From a checkpoint of a small transformer trained on Wikipedia: 6 heads of 32 (1 for keys and values), rotary positions.
Each number is 500 + 50 x the weight over its row's rms, rounded and kept within 0 to 999. Layers, rows and columns count from 0. Numbers have three digits each. The size before them is the row's rms in percent of the matrix's.

# layer 9 attention value, 32x192, rms 0.224, rows 0-31, columns 64-95
097:528524443568472479503498419434471471541432499460521499519578477436573577365537570435532477524539
104:471464449398520578497563507473540532435477503558600424494421578522444500546539432441520433495531
097:437467550466474537457520501557505462583475515507563529601419562467449472483488571583549553469522
093:427535544540464434533516476491545523475536617461582508482546495556545457573532495512563553532508
098:436464449563397439590503421538538470575563495435571486523490489504491485563478489381504529492519
089:548607535467499466457464545536458530444486546489486469500448483454650587499407528533564513508456
100:466543526592458596521534470478451524534562481633512435447487482578503512467504473425532474508506
094:557438493553561509533561410586545448464518496457484524501539522481530503486448469619487465464517
097:533467490524480498567475484450472493450537539487361503513504455455552503425489535554552437496487
101:518508480480564513470506408502505483518466510504441535593505603453492523502606498565509619519546
099:342434468480529529485452488475550507507448495470482517553477420498545433514529542581453427505482
099:454602498520473325506514577548408465509533497459464462544451495412399537611466437541550483509577
095:387509531532449494482488592549471485500446512476329518514491485494531613507510621552439517502469
100:527388437575488433642501562488445492469531476527450496534511566527527514538574507449482559488593
107:516542534532498465466480520490550512540419528537473478513501526600420452518574504527583422517559
097:504500461416528528509542479517579504442529485523550531477468595452544478480475453506411510523523
103:482368465479436464437475478465510518534599465560461520492617495421504550547556476560502537494498
102:483447466524526554418454509495524532487552519469388604521524478602572562518517519386534523502606
104:515515500457435554553428479519409484474497473536423539513536384495405447562441476495546491513478
106:572533474460566478447602508448426521481510573504530435507402461478457479440529461524523448493460
098:528616587464512527471482548573465510541586471453606565559401510567489511524442454458479539496502
089:546442609464516598543495411564580520509486530483508480474459520429485482535476425605524578507534
104:561489546438476396483572575494466480451439516612463446483538463500554477523477641471487505463455
105:505475453543493473507486459572476479480477533453423506566554541492562499454401439367517517491520
101:487477480519493603545492441516523489530489518393396503482439500493463518544473492445460399506545
104:456595515464449577503512458540535493418592523526604574500385411469459481564560597456559614497461
101:428531547390591476532574464461466526444506551483518468505677407516557503403535578551508531492577
105:520483514441471478530496563476409498491410524552526589459628464470447497512526505567407494491525
103:598506489523435460489629564474519466471522510538450490466400448488430548537336564482437542509509
102:451540541540525517481452620503500486554413477462492581470496505559482536377546442522553513514492
101:469456552545462402416434381529444523465406531528583505583429477476544563514462492454487508519487
104:535354538473507497452536540529582505464461500527552465528546440548479442557505547403521399494457